{
  "n_layer": 19,
  "d_model": 512,
  "n_head": 2,
  "n_kv_head": 2,
  "head_dim": 128,
  "d_mlp": 1344,
  "vocab_size": 50257,
  "activation": "swiglu",
  "norm": "rmsnorm",
  "norm_place": "pre",
  "norm_eps": 1e-06,
  "positions": "rope",
  "rope_base": 3000.0,
  "rope_fraction": 0.25,
  "qk_norm": false,
  "attn_scale": 0.0884,
  "bias": "none",
  "tie_embeddings": false,
  "parallel_block": false,
  "init": "orth",
  "init_std_qkv": 0.0251,
  "init_std_o": 0.00575,
  "init_std_up": 0.0251,
  "init_std_down": 0.00251,
  "optimizer": "muon_variant",
  "lr": 0.0128,
  "lr_mult_down": 2.0,
  "beta1": 0.95,
  "lr_head": 0.00451,
  "warmup_steps": 200,
  "schedule": "wsd",
  "decay_fraction": 0.345,
  "decay_shape": "sqrt",
  "final_lr_fraction": 0.1,
  "batch_tokens": [65536, 131072],
  "seq_len": 512,
  "doc_mask": false,
  "train_tokens": 862200000,
  "steps": 9388,
  "dataset": "wikipedia_en"
}
Each number is 128 + 32 x the weight over its row's rms, rounded and kept within 0 to 255. Layers, rows and columns count from 0. Numbers have three digits each. The size before them is the row's rms in percent of the matrix's.

# up: layer 14 MLP up, 1344x512, rms 0.225, rows 232-266, columns 384-511
# down: layer 14 MLP down (transposed), 1344x512, rms 0.275, rows 232-266, columns 384-511
# gate: layer 14 MLP gate, 1344x512, rms 0.211, rows 233-267, columns 384-511
up232 103:092109119137136106119080136123130182090045122112098142145123118099114102088099108169106121134162101112166129065111167142115138150135122127141162148136097206155106100144163162127161179162080099097112104106139118104098107160124156114147176143106123142141133111113172094149122095080077185120138163101124104151120125063174114107102083138171144167121151152127129070183076145149148134127143
down232 108:132150138108103142138133176146173182180090097093105153124134070096149096114160102138035127113141112124107071125103141161133129141115109106123191138122137093191129112162110117104140136184131168127068154127118135104199125120130149095089124132120111131154126135155150087113161147120143175102096161137113128099151141191106105067147166104177093053110054157151125134113135130093087100167153
gate233 095:111149126154102201137183065159102143125130155138129105172114086112194124141069084127128128140105175062145088120108128146133180140067089169093082190127101092099122120161122148136164172158124123106162082135119122050051106113147106178132085160119157117150127099128153085152142093101153160096135099083159110104119048105189120100139098123140078128110116083051123134133117064125120161164178
up233 094:133114163171140103092120108110193106154147100188098189074126120117098146137159151122146121127149148092094139123140138136088128155074171107133150159114115045074145176103131125139096148152084164137158056133085080079179111146120154152114175123074125107150106110128104136140134148077171109106127087108167123126070120160132039120113139118129121114141110056162133159063125091169106067069120
down233 096:085140116162108094212125057185158049165129168181088187161142198159137107158146109142085139177149170099124166116084097098140116129119138180180135069159139136167111137151129183158061146158115118050081117145126075147146135154084158210158138127109113123137121135126100127132097126166117098097135123137089141152124085149103166142111123111062135160104154097119110106118173072101126159134113
gate234 097:118162092100153123125149187097155145143196080111153166071113067142097093121121081155124180156129121154143118096142064094122162132184145136067132083115168126160114151104082138148102134136114098130086142140163180136130156109132164172097145143074155161130051089121163144096156111098138043127077137088105130121103157083153163142168125123129177099075105134124151131130207138137174122161088
up234 101:146122169110141113120119113090171111078113133096173135121105177113138107137138089090185116107133170117119119141137131051165121107132185152083120145144046125142159117126165138151120140179115120117164130148097133124183132141143135144114151119106144127104082106104120150138122145133099123136096077129153117114143094147090102135102103178141118067063176144099160130153075180147138143098142
down234 105:097093165152142136134138119114143175116167134147136091123133156107174188135147154115082245098134139156165123105132089104128123139083150110162110137060078050193133173106148173145092100124150140168112127095153138118127123111106154173134203101175138146166175128101180102114188082124124127122116101106073073127134130170100145138160135160148084126109128123090212153127082124154149135116151
gate235 092:108161094161085134121154171121140124097094116061146145184158114134138161105108151080131125082169176168133160072126065131125098090134138152162142103143171113081144124124084159063179162111145147138089130107188036109097180141082113132094132131118074169099109128177106120052185101153128125133100103147099179141111070076098145126147131150122084117056143138067136140058170162110133181097066
up235 093:143091140076173094107120023178149139176134148225127134090122114131129160104101077176167098143100131071164091087140183129112096145107137164126097144166135113131107120153116139115058145062116082118136149096064083097153096113130129127108172118156162123116175122108081103186073132201106130157100100129182105130182196084201080093106142118121155096170134088135130128140090123160118107146117
down235 093:118103124083122094161087133142111068101115085149120124068141061122163100113137169126103160165120153104139141086191153086065159182115146145119141099134092098126105135107113108077134105173166144068156126162152071126097117164163111096125149133120170109120105161098128132051166188140136129100120158134201133117147118159211141136166102134123150132100165130153135087098097112128111099139072
gate236 102:137137139140138122207118144145151148155185193112142149166148121175102176100138078203078114120102068140119104120137112119119142126089107089136191178115109106203172119126135170102093136196151139112145109080151109135100142149181153153021124142134116131169131190179157133094108150082091118120157124157135144172138089120107165163189124165212142073116143152103089160078136103110147169166092
up236 102:133110052160171093148127128106119114156081102100154182091156173171127135104155068106100122113159179136139142098171134139118151104085162201124157108188158105148065105153109099179161163147118124142156125146090104087129128044155055136173086104110159137140157106122159177110072106090135066183089115122083144187129140125141137148118128109115172132139113136102107092098111088172117085152173
down236 104:134095126153120110126179084134085197103122080147167150028182101163149102132145132117110097105159138136138111102085135115142153122105127145112103135088074143123073190188192193157111205094151116091133143136124146108125153145132126162116128154129095163122175176099122168136112154129144103170096089156081157096177105133106128138111144145123125082181118095132161131139108060150123126114158
gate237 101:162068147120153070130088113108098201053106123182081108083168072120144107192122135084139132090146047100128093102135067142158133100113160145081127139107105146160059143158084133148134130123079099087116094131132103074138142156142098150158135148134125124132174089127128129153101082073128140142129110168145092063159126158123109111156142167170134116158126131121171176132150081103090058161119
up237 100:133124174111123107093102136123162126085175170137096143141071188107121160103160092098116141141092129106114120132101115162113085160114151185132170147088169095097168077145161120104138076133128119136169141176091053128114111112067154123054081115142137122071150065031125162120163126151117172141124148165152125109134097104125107089144118147075146138109140074118131130160107147149112165107102
down237 103:105157114136155084098161124136172089142100085189114102125073150097172172113067144181143083225131080123187150145151116169128207192130116108156130089152105096117102103110152129160177109100146156125129079158133141097180101198146102121159185086108085134142132065062118072105115158149095077115164148124142156139137177112122155097101074119142095124098092118123134082116157193154214133090209
gate238 103:117108150094102099126118131111127139089145133117114117142115152081114124133131138143078191149144141125113134113101211108159134046158061225197188128129071141107098175118121138143120149130149118196092154132106174066175156121104112169138136142134161135112126122157118166133192136179109108099098173153134100114084153151131122130170150174150085085122208059138062106198121062143143194134210
up238 102:116126136139140131149126129096125122210202129166100140147126119159088129132119097089060138117126085135101160164134136152128108115107112142155126078086155088143106156145123152060155139114131119149097147199137117068137075151083096172125120099143136091119149165156149117123172180080111107193138134076205142153136067112154117156150089109183150181095169133176109181176033095121110159110155
down238 101:088113089101110121107072102132117117117185107168193089105107115114083077139129105117153135143109087156159172149111141141138088171092136153142122119105150147110150141145093156082117110125174105087120172138135092189141150176114102122184162098110150117094195152100132137123097140112129112163173153128092136151111085135147107123145191187128079194107125181140099075141157170069109145164169
gate239 098:137110120137140152177164155104148157092114125146137135176130154068183138121131097080114157114165111111096108116147105109152036139098161068146033154113070077147018125119176120119108126180135036133163137137105129127127185135137135112084129131137100172152116124114133147061179172152134115133125109148111107163074077141164070121147053196128141157125147048118128087162140176151173125128117
up239 102:165123101151147118108136136104103144100081126154099057117146149070194159187143145109101138127188151090158125157154124145127128116116055079146176136111150096093156124103185135150092101147182137150166077132118136068101175140144079179106162133164151199156137149092162129150164111089149147185182133127098191168112109104142059079166065107171127173162056162146127111150119135137124117109142
down239 102:126186108136150170082155103144107104125105158164111170134182156122148152124142094113110091133151128126142136211127083124110115092148103109095116129125102126150133110177134129082179167080130178083158150117139146077153181126092139081158136149090152143125149121085121162142098118170113138153112108116154195042151089124102098140100105137143134183138140142172072130178064122124113147140079
gate240 094:135074127140062100177122189067143151088097102122191187102169147091081122153185180129164160109160131076159139069097092094087108159154137161186058102141127176114075120131102113105148140116129150166174140108138178101131123116147168162079123091077099126118101092132131157110191162127121128124123094092149091159086138107109114202115101136121141149134143119156170109168121151089106115155174
up240 093:096115105111069120153178151102116109139086119215169168083157086131090131091118137146113133107066137124129146081132125096096116184120141122123085149153197145153187157116142098121137101126107133108095155124184150094094139071174118148158104149188171131151129066118142105172180142105114123140141089085140088114106159097114113141139138112117135158150133115129100150187084094136107151135088
down240 094:130130119137132085177141119110117124144167185193155106109101170127117086124160134161112148194111142109084112099145102102158078074162107058178081098163180012147139135152093053108166131087176170157185146131115131113118075125144111127111133129068107220075173152121110143137086113090090176144155170117125147164189136148189146119156140157088164110137087146208113111135166106168164099141076
gate241 099:111112141132151141180173179123083153179181144179087108151194094145119151171125142095142128074131147107111083077189052132133137100116144142107158143146198072145114135074149121161126069099092114113085147222146074108137173155106161083114148080178142119116095151131164096112112105137113140175158093115123137175113104145136115138112218149165150079150142135132127111128092130145113167091101
up241 099:121136106101135128125206084118094112092086139088149107133116144103121138165236113112150089173200078092103135077124142127167075148109202113101122092087106154150123182133136126111146155085062127155134109072107137159082143172125139091132109161091093128153082132068106115148112107145138121113084087131100110110114154120154123192108096125126092127117109118099148181131157101114097191141139
down241 099:159083137092161105031114198149112145101118139113125106122180139135114130131083120150132125052127131127177146066099149199144132128125133147139123100093101112130159074095120068143147166103151136169114121109130143101175130117098123054124131114147182170129155100154191157122157131149128134118166185085151072121182089192177140131125125177143077125122090137089091123078118172121223082136132
gate242 098:124142070049188109201065101132136140098131112113129160115118095186099143118165125140180133167153126113094125152142136177122119132143144100115127167124168096097092155074111156115144122169138093193158168123112137118135057157164105188139181143163112122104155155114113062167089104153109103129141139141108106081103144157149202128152155170093109166165164130137165165122071139121168164104073
up242 097:123155116139140129111139159140108136031186096136176079092149163142058064100118178126141161083130095176074175180111204145110099148130095153132185078117144119100144160049161156096132149172122123156083149171107051067079121137089130079121143094110121123137075150118095141200131165173117116105199137116087150167053139143166158166133115130146146104181128150104160131122181102125122158150129
down242 100:142125081151116116096117162095146128152147143194202068112173134109102104148133099161124102108063139145109135124133169135115173088164146149104146111177148114094100157122129091156113151058123123118135164156114141136092164151166158101099162143143090121093197116131065091156076143110119169131157166092140200119142154178060163144111112098160072147145174115181126158125116131126083181087087
gate243 104:156130149088163092103127148145164121105101158103040137155127117072132110179110153096105150125149152165104156199119139104138182118108141119117099235147175160125072122082069166085141149130100146085163116131153116157160124149150167119159129108177163124145133162060165123100128139081153139054177098097130037104114089151175194131125094129157113143149154120143171091168099121121159167107103
up243 105:147098174129154147179111161174124099138181140087128117122117114138103140157164109127123117110103168118116147150145143088168135060193106096164089116146153086111092133111111104155175148120137201104173157099146140121138187099143122116154150144189109061119145139086083105148125175143128070091127108148116102067078033149156120095053128184132161141147094099163111163103044165115149077128148
down243 103:102106099072169161136075130132113130158153116153109137127109130154150168120123126093190115124127200191093118081163100095085083160181152151104164113142081126105116158079147097192186081101162159081149172146129082069104120156110124063165131083119141150096168124154126076138121097161160101119103093123107094159164090150146127105129120115095120150106122151111110073176085139140127066130085
gate244 098:060104103183128128140148133057089183063129086163107109108078104082140074183130155091188133131138158163144103162061115144102124100141093111079131114060165177173114150175154097096097107150119173108074180143113125112186156156148099170127129134131110112116098078169088061152125081138141093128143191110132150117164052135091128122131141159132087097115153121125135183142097081151105154189108
up244 092:113178118127119116072103144108115145091094105154121113133074097163139102125150168053088120114084185089167120126147164115094117114175147157172121090152067122127133134104154209134070123137085097142148085128171145133151196150139124095136199194111118113141053139177149148164102114130124150163145121127163175091153156154153105142159164139129123120098104094175169110137088121153126187160136
down244 093:151163174180093145107093115143153150114153106122165137164110101125131129100095159188219105118131109134202136139145125098075143137157125160098100098130101089092126152163158163166093206150147084114123154102163108148194090128146144133077076147159161094147103171144104128072130141138145088101092113107134082165140136144136114142160124153160126166096102071107162175198084109127135145156152
gate245 099:132112128145133110162151165125175164140148118097114163188131118084064095120174104155138165140097128201045076160143142105090161098154130079135152099125094098167133127187121239096146126181139151150113149088111135130097178167153146129162188129149123182110163211172100113077136109158054041126116165111102149151163094152127157145121113109166110059169187183116162157097137141145115087112127
up245 098:114177091131122102116156120169117142175173138149130147093111124126093170141156109114107151159126131146113077135168097117194096131094096104087174089138132124214128102216110165136133141173193088207127144120177073165126054152104158097143162126110105151148110130101148139088087147135105064089104119135145106187115086134148133126142168111113176161134100154101066129141167130098125157139093
down245 100:100136147105114078130108100146159120130167175101155120062126072127112142098136155125092097255090124120123115143126124124127135121132142095124045122134176053176101148155135139114196118106149124185094155149119089124231113150141049157149122095147159100051106120082148124126097141205164087141147132164195125113154129075149163118073077195185136107098133140216148130139128109048124096093062
gate246 097:120121118074097079127080134118132113123194136097088186173107127147139110105150137097092098125113128137094081127142125132127093124147177164102117198070122092188093142130148087139142152126082158119072163164120074091161122163105140056138124146107181105180151105154123072117103083117154141089244170231146137134085106144086098141130080113145210156223130125146143149112079157144151065132075
up246 089:117157075148103082090177095151151107121157078127138120112161117071128143092065082180162162122164161105140076157190143111152141110100117109132150119189098175133143117158143034105105091153138121109128103133126085146130141134117113130175119179225141107116079130125116186171107154148121119125078122102093108110111095112122136090143115106144092133138099091154096129193115117124105086141104
down246 096:113105102185142139134142141113119164134071108136115128066127113099169093175106104123138083119135183155143147171119187122090084136120098091146124095178125098094110179106146176139124121086112191138070128130122161085120157114124143142115101128124067136081130172126182143098115170126129144150218202117124115200127108153138130116133130164104135128098120131173139105074176122136068145121116
gate247 098:080124137122122099110150140154128108195129124088162207097154090086091145150140103158148092121159115142111148147174099121182075067077095120130106109163126111130153094191163073113134179120163073135155141138131131089143101091083114126129142129126123107142132146112134107175109171143181166153070071132120110131172085167098081132075109080118124155165110107144161120123169033101140121153104
up247 095:157114161193157131152129144220104161076130115105075122140136140167126135131159173137153163134118129166142085103150162118132125173142113158125122117139140150160135118161107090080106124106114152163149139127156119101109195174106181103151071191175092095125136129093151138160100077125124195143151111168102114081189131164116090106161109137145126132128116150129079167083088166103127087120147
down247 096:143131135150147151134128155125168159136120166116105158179107169075110129173126108182167101076077060158105143120116078108114090154119109113102138073069120159103162119170111121154122230126192135166151123137120140093135121123140192085100135121115178083120185169101182093144144116156184118115123201124126100132179092161137138097124077128100130108141165082108109086198145087155122166198164
gate248 100:061139134199134126124076070154151133110113182132139115105123116147147180157092114115150167153125096132126150097113097173124149134123121108136176112119130097072158176147156080111120084097179124120100123174099146139143131078200087100139158152141155117158136206120149115175118104034090144136151109134126109099099138189074163201168134141184091058150120179196106123113120133107142168107151
up248 100:077114131134105188117113197075124088157101090110068100131097113162183138130118128079148177130107140117127109194140103212158139129140118102191088145137124114150112111129161131083112080132157141110107168134142126131156080145152103141195124161116152109130067123144097118131152164134114097131186104146099091095140145094129176111129125106091126124150169115158143128151123141132166136140099
down248 098:169098093062143106150124132064089115144081091111125151148130137087141088095075115188164106145069152145110159119070135159126087077103149124092147114169134199111209049131168163094173100154182120109116084097126153132142061115132108159108128128151145182142171061133071196167117169129127105141134135128101112111137115156132107097135074082107148127138113075126114094097140175146169092155102
gate249 106:136173129176130152132080140105058168085109119100158151129142115140149117089101109102104134138084110085167124118158161117150115153141095042145121173146112117152138131101113097158135177136099140145118169145181172116111136113113092087125080107128169191193105128134124157103119153137138086173125084108147141138104113086124111152110098146144091119152066169154081143113087134144144093109142
up249 109:121137137125127123107122159101082136142064168131148111150141146173170130122182157164110118141124147155134132104109133169120131110109150210114155102108117102105080131080133137134124145125113138127119128124070125119114175114118146138142140124122148167108112115145076133137186120153118108192134122175022131126130081072093052127078148169148152096126155176167100118123100056138136102133061
down249 110:108078100103158146137171175131127136153157198066137080191067147116173158179176119128147145116090117137109142119116113130150108132161194106106157123150143128130082117142118168139137138124168107134113135206162165128052084108143103179129172105148161161067160078136102088073168136192132173164144152069094170105093126135108086100119154131137143127133174145191124107100113082099167151087104
gate250 092:130188094101140167149164109083129097081089069091144110125126116098152138164109118123096141120144150108125146166109108103187162174111148118143128114127126162077176134086161111160108147173117152110135114111157153137107052133090140147136163120181188122155160125087129107083147141107146160145161145144157045131133171146164130153096079169115101151124102135136183057091168152100139114113105
up250 093:085180093092102189132080146181097174145119144089148105146140185157119163099183179173107109133141109090152159143116123126165118113049125174115106126077114135119153128182101078130154111141126122104138136129099134109173106140112081128096074147119140104116094092133145142112098130073118094156185131167119139180160119113124117111073158172183151128093214173143126138106113113120078143115091
down250 097:102111167155163099082086100191169145119133147188105147138157129151197137122099118087151157221068107098154103100074164149170181096152118117169093173175152113128134142078139060099060164076079143113075157155121124139153111143110085122123156137111168112145125175120179162148090125100157158150085156131162117091117135139118152224097156107161136101060140148156104133147118193111155104132139
gate251 098:138133111095112129144105128151110095103118050113092144093172159155132117127086097117110172087102134127117128144109092123095138115180060149119097183134120155143134173070171213188136067138153122166173121131125079117147163096142143138123170139090102146150163122100114141157151115116159124154152112113148150092121109136119102176131139109150205148125100119127094146182104091180149152070117
up251 098:095130154104139081128086092066127130146040181084122101158160135116175142114120138132204072111094146156135115129141213117152138109081070133104143177071145137097084093219133175141159102111134098172176146143122163112127108114157134175173090108082076162153124139137120158120156112099103144130124135106144129148122120175153052105153088165072122107116134199148096106070146154202176106141182
down251 102:137158143087104126181090126153078094122176093160141137092127073086101137155115109172123127123112218121141120100111171174139102114193146174107093068178077130130095107182154159140176137170108164129127063150165169117149172184165084081092119114103135147129098130118148099185090110143092173124193057095118093128149080126171180135113090086143070155154077116140154131073118137144149134170134
gate252 099:116091138126153125158119109096165095110110127099125136114172149165130119120172120121160145100143132094150115065101102188129090102072115132080151088172169121150141140154157083140103111096146110136125170165137151155149181154111127189140121069144141130143080108112115052171126104122142137103131130130137134127148160109144123134091104086134175128125138131018129032104149156095182118145134
up252 100:122127107149114197163064087141125177170137118138183146138146137074144171136114203169113078162151094116122101119154110124170102128165166086073133122151170163162145124149074173128139131123101142170137125102191095112086104181121116132173170091138153130098122102131079104131133111116118166088155104162078169083151094099112109141108163153092128143144162161142157082126151143136122123133088
down252 102:141064114216076119169110143162117096133066119153162140115135079125096121143089078079126106085082107118147082138086142129104102099156112138121098097120130178188136105113139120110072160132108181126154095124145163143118197142126093073147159101143157147096150106048096148137167135199091118113112122125118159111120115072153099121118147091129192141137176142117162092135110152123136150125085
gate253 103:183161119052138117132134141202130186159104141087122142113174118149134125137160094144116110100084081099107108070110139122157134087125144140122123155131151154109107147183123154094141180084117105117126139093146087127128104123126111132120141133112169130142153179123049052119067121123147147111105152133141087090133071163148143111128125155100157138063083139123167170145103116104152173127125
up253 104:125136153149113108129098152148112120156143132072155125126135104138100118144095196154151133162153178167057161185156151120150216111143081058115146117165152145116101118087090118119072113142127153097117108175087125120108110107146181121049155156126132135155110132145218164131199089175129115153147119158192161129153110152145119123112141100179144099152186084144123120141139112141110119205049
down253 102:116137141160115154176136126131171179129173100088107148141135151129138174114161133179116106198056131140142117143100104120183163110183068054128157113146160147135119104137173120171128125113149126129180177097185156193104164134134152113172079104107118099146171173140130166183061151150163107080082128120123166094190102169128100113186119132174139140115124092117078161162163145116067139156110
gate254 104:168210169149093101171123184129124137119062122181142115145142095186111123081178109140107103139107173078171169172127134112108087113107123094144139159133109086117068107106093098118148127160085228122113130194103155107127184105232071105148129121084142156079092150108153117129130135096147113141098136122167121101158124126160081152166086125169175114119112128141153131109185093134120048122157
up254 107:142110093068133126129182133208157185079151170144082127141098112141173112120171131110184135072136090090135115196127132137172111104174135146103166115107138128100088135151166150085122163123172117082162162153103118113105131157086140126110073158136116082131118125094129125153142144147118135098141147102074141121114098133087127124118113133137166106102044164161086152093141190108137150164122
down254 109:123122139061123114145185099195112093107109138135134142103147181119162111141145067123121164185179059118151125178155193150110146130109106115050104145130098184050157153152150099167123169122138114099170138135117141138188148135130136130054144155137080136111092144095128123123116175138109146143146104102121133106126111162113194129140060163126158161071171164190043078153127110171138087092170
gate255 100:040099135110096093110152166192219175130105123111072179144140131093131105135121137069114147076072149028167115170175144198138150107094150132150160096122148115126093132132162134100157148164100130103114111121144166143147178132139108115129123067071066126075100207144109192111152156113110081121133115094086137162095168115137144137145141098119193153125137139108136141158138182103103172145169
up255 102:136157149148133175071155149142113074084156121194187118151159137158158089135118132130108108150119144179118170124205142103197133120159152136129122099132101168113176155102150115102129113108120112102089078097104150117137170143138098111116163103103158141140101148128144163154144114058123146118117110109185108115109110102160078151100178151165138159152082128128124140116129124131095119089095
down255 099:146120119058153115119202100162063078179150096177163099137143150132123129138120139111144192066119105159171089158196165158124133128139156148133133099148148179161141193143124112104119108122134099156124126076102104160102140088099138121110182113142152049152128126150148113117123135127092137135136103084103094080158124092142106084170056128109113133155093199073141196093098115109088113151139
gate256 100:122137149091090089102137095127155157177131155116160189152170091244113108097117156158101173134145167133099148175111132062109108067140198129136075078139128166140128124183163117104121193100098146056119116142078103153130058121121199078135100140104080090137116156181122114161130136107121093140138092158141075120132155128181185124138117109134114205137115152124146142117104078098128077101116
up256 101:088112107092151094130149139138129108152144131101182141163169125180140119162124113173130157122183119167128142107064153108087103094113100143126131105108121090126159110147143152146197191182099116067107132131144103160199108124156134076117169105098095154118160201153155109119041074100122046082148144070132118151163108159178123088174136106105199123127136159069088157068127175116130144157201
down256 101:106121122082189116151114159120119161130165132139146076140160126134113085082108149103047095106152175139143133104076125195084120118139133129154124120113108073163084147126123157061137151189177103162111154098098150180179088118171107147139102141045163065141121024163137171055096086166072136159147075076133102134117136149166116118130095139121171170123073128151125150130130138116160144090110
gate257 101:125109214149194103130119181110097150185118164130152092140082069069015207107203155130120172146123105112172146160128126186140130130090138135124196170100109141118145213145192140085044107086087161115111100098132061132175186160129106156141158098115133101086132171097133177132111144121037179150123132128109109102078122127093104131111147155135121190147129096118131093120080103081115113165164
up257 104:065080058178150138118129095135093194144120166128156124114098143103104136085173119145122124152099187116171116105168147149126136162133143188143134133086059096120078181093116126097110235117114093142166130131134153129106125139184159102141156128177135109101118143164129135131144124142082110118117134082105128132123203076149162146094162159156136119134104110163150098131152108117172132136114
down257 102:093093166139163132135118121115168123131037077137081111108097092126150161084139109067174154109138154174132109137109119155154117103153098118136119118149128179155120131138111112181100110119098163098168118087139150116122113116143129111109143074125105159139129123203154131138131057184103183167167166147074070191078180122128154126027143065138144169114134163126111164122100100176088187144191
gate258 096:145112143099125152120140149110104118090134076110127102119128104199175131112159122159113121107176107146119115133106110175135137159098159133143078140125145106089113086130174149137098100147136104182085162070134106086126125137100075159192202124112165133158063093089200096207080154103135147138068139127165100146158057101140126144089114123127109144137223110149111067175163132086110157108091
up258 099:173068118192136138148144111168118073124101082067136112074112142131162177152169065135117111145095065088136124101123099125144134152095124092158072131135175120133126103086170149179184100152118133133140147144112086153152117104118122182073144151109171123132139129105172091160160163114093146130066104168128129083121032082155089118064048117148106122120163115070121177173175094142114142124099
down258 102:099153096102150096137156162101138139150155126132086180164064126102098094169155125119028117178133116145151173152178117117063185123123129165043078121101123151132178146126091146151131114139152142161174104161128142164086121152126142098216149092143098134132165101154123092131127065138139101141162150081137099142147132150127111192151185096124162102164138082170156147146167194175143128132136
gate259 100:163141144111104148136112110071144115132148140123116119123122110119138141146127093130160137113117150157155159163183156184140163078165101138139139128145069194141152125147179100071152117095103084175139199094143126112098128101126177104109158162126098129077122166130112139111098135133121157166159129102064110060108095128149119073080203157085212146119102104073138147142132106131142160150100
up259 100:159195133091123111111122125090131092168128127104124100128186156158119102164117082128104156126086111162165122108148059104126131154110099100097110073092161167145125164144182166121209144117092185126118138123170099148113128112127188123045106118097108190107114072092139149090149150106127133114115099137117098094138104145167198130119221102127147168138133064118115169118148057097160080139126
down259 103:177149109105103102119084093057081219158147108088079103123173174116130135186092142107125141081114096111114155164071133146093126101133141159121163091130161124124108127145096126082146176202098137111126139128165121127112142117079142091124154153125167172133123137089122176122130166114158137095172104137133144134135125109107168150119145074097133116138221105135109138113131116130208101135172
gate260 101:122176158161089160139110156160109103116095182085127133076137150142130138123047103141146089164111105089124146171086080151178113202072142129130117134097124126173107087153116132170156126134178167092154133100176134076146102138129103119142095169145091114125133121136162152110056099163081114162143098126159116179153166125125092149130102113132154192099161121123119111142147108093094121154154
up260 104:100170099139118143111109102183154108142115107096088114098111122116152128154097180107106097151139089161126113137134144117138163096122098134106175148162107093107100115163113136159158121149168194132078157092119135118117114136122196108115153169132156145078123120120128141143104152142115097083121177152121182147129172108147139106142118087116158151131195140105108117149156101139111169088122
down260 095:158162128114155137131080160108108140157122172110108180188105113153118140192095159151095083141133132089160134062146157125139111141142150105104101166099136146139135074161130056185183106120135197160110094132151140155079124110114134165223094080115134161099178197075127117157148105158108113081118064106108185138104130145155172164161093124116116098188164120168148123181104100136147133101155
gate261 094:186095051082080109135130117155136113065146154162167160117155108092153125100116113107139161124118146197117150169100134081162189113125116136130130102137140159084082087096155137133161113124098116151131107134116154156118119102209140136148099078129110118119128132097121168150107109138108168174098068104114077115154118140055119103113197101158137146140174118093137167085127104143099112164149
up261 091:191157104106156148165129101118179168117166147118084128109121156119129123153148157074122161106164144128121084178173134100141133150099103118102141122078164112173143115117161095150068169130209119079133113053108151195119158145156180126130149101109120185169186107146177115083105124130134119075122129100160183147143117145097144123098086121155123158087132150201107132133178118169149160090116
down261 094:144179126126126153084139171089114069147161103145132087152164120121170117163126106115089107176130134122148124137139154113208111121101127078127112184131132145073072146122124143191074085090122113175125052162126131150127094147055142121150143072130119090143071107143129104111121146148131161100054056127137155178124134186134135145150138122110130132148126101077126123094137097125108128137105
gate262 100:178142137054136143162204142117111133150107100119106081157061094104140118146082136166069167128152084068113115129139089127113152105158064110115155088187132123130149109142182163142188133070083102124181091114151125153075102081096103072162095181150143151173169127132123125139113139134062103155146131151125095172097110114098129186150076137115140097125106114141117045140138169133149137165163
up262 105:126080079154081106115132162128135095140126105140033115126123223136138128123136154142174163112152154161145122131114138158080147136114119113120122130123093105135116154097122068129125161149130140137131110064069174144120140153186080163116151135127140080102133073166114183094145131133132087097103121088138176123024112146135111150111151143131118154109185126128130158170100117113090101158162
down262 102:098154118148155118091137124122147097070048120144119125054116152138139144127130176131116157071127132102120082155125134114132152099107129135152133124108083079111124212145166147122123101122169107103131140069190118153093160107157070140162154088144116153152156133157158090083098126182142160131083115092099174108076125087107127138103118114146104139118135166115158138041132085094134132155087
gate263 096:150103163165079139135143157099150089136131129088118135111117135132125090128167131094089083080146160168114178110058149146115107103108124124097159146113101155168104143157111105204101088146133089134157108117148078148107181119133155172060117136144075085152099154074147110156100110100165102132129145095115135132127105197184131068127171123123145109131110108108158090119145184108122121139103
up263 096:105138170126110179120096145123125132115094146121170133122072119155140090144083125103116150110160029136075183091121141146141101131139156172087149134107118146176106144126163146126105109089165107153107109184132159083129150094124157116089148153143121147138057204136160120173119094115123192120143113124106137137119139096126133115143131142169172104099136088143181148145079128114102116164128
down263 097:139121130110151174140077122153089150121114146165119149153122104140091127146157149133128120110129165113086129177121136146167126154175119180216152114119123153106090139133032117129176144162165091193143105096255156116129128087139097114124186214149155159162104110148091088108087104126144046125116190077118114115180112093111080121159111117170098129096108162130080111135191129104097114138158
gate264 096:167128089139158115091097075150129169145110111162138162099099074097129074151103136155186161135126123131097103115159136126104157142116097091153132142127165153078116113127143204170157136108164139116189134114127117128173139151084145129127090070107148209109126115185128116134143129157122135046098094142161073185161085091067119111124086110117108137129108119137079132141130124121119145072098
up264 094:089152130157140144059091168183114174154139118180152193100105155111134111156140120102105090132116179124152108077159114106102136134156052176097089098092163133132105130134125134116104131169154183110161172130127104153166132169142116101109103171184084178130100130163160124125114183136103144105109124179122088181110116145123093115061093120140130128127129095077087137139108137068124132102117
down264 083:118158163122089153092176066135207167168171095073118097103157147169133143146136107124200144137149144118162133122127139122149147170174108092140168067141132113167120130109111118132145101083125166100110154152129116116073125126113121113110127098125162119124163155089088123130148083121144125149118086178145149148145069159134093153101120144170193120082155132118167134177107146104081128114175
gate265 096:137128165071147102204124126158186097113177142138100133098125123111139133090186111125090101122240160178082115097177113119098158116079100120097127146143095121156174140142096106111129061146137048150085087097132153115134151114187079201162081140123079129051161060171120081104104158048131098098183149153112141109127136153109113111130145100129113149137101155140209133102132132124140122084098
up265 099:157140122157074118152150149113119109129116113102165116128168123137121138173154154155184134064131117140168142069131111122130099159143104112138102116101147113102115149112194117097151150121128108114148180127030172141139123172031116097110130128136125108133085129069167129003177152162086044146155123097107110146075088045174108125113108138125098155201137129129092061104117194110136181165164
down265 098:145143108189124164108109120134084120144081080099131109109143169149146206116138113068153115147123137122111122157211115118105198098156133117131121063101089073089149108111180158146128113164130201129159147165107085086217132165088133101093110130153094121119107123129103178102149125114112121160088121133145121144145109147038051170089163190159144153091180091118097158111104182159112085177143
gate266 094:136142070112187053150142149099146134112137076135144139135107137083076141106087102159116150126119123113136150150126090155111098151154132160168069090117162091148072117137087166147083175125105121074126151122087070107130113155142125115157158091119080174191128118178082127098146144111094192157123071138118090142100103111078087188164129115143140107120134159164131186114103139128094162153185
up266 096:145088084115117180168133151074082150162053102129121108140126116100118061134147208156133107131163126137129144126126103166159137125094141120110159127101059096111127103123082126140126099123132118132117127145151154064099151099119109138148156162130116083113028120084141124123111150125174191139103142175159117132147135098076073165149100150152100148127184060072117140141136161135095148129126
down266 096:112188083148154128081106118110142224149121125162123113146164149127156115152163143145097098126094098094122105106088123142130114147158111177116178151136073206139094136136162090100099175137160125121076133126102114204085130134120114128140087137096156171140130184134072097122138146124140178137063101149169134188093113124124104150133213114137120135187110111122193160091156092189139126130185
gate267 098:138133162126130127130168135132129125070107101121183100169174039099116155125128114127109155136168131134095119139074108154157070133101103113130121082088176095171092136151173133095146159149109177119164138154166096122137099099129132085051161127111111147113174137131166146075089160150134072165125114102110088106085116111144178129156171084136170119131096176114135133131133093161104112183087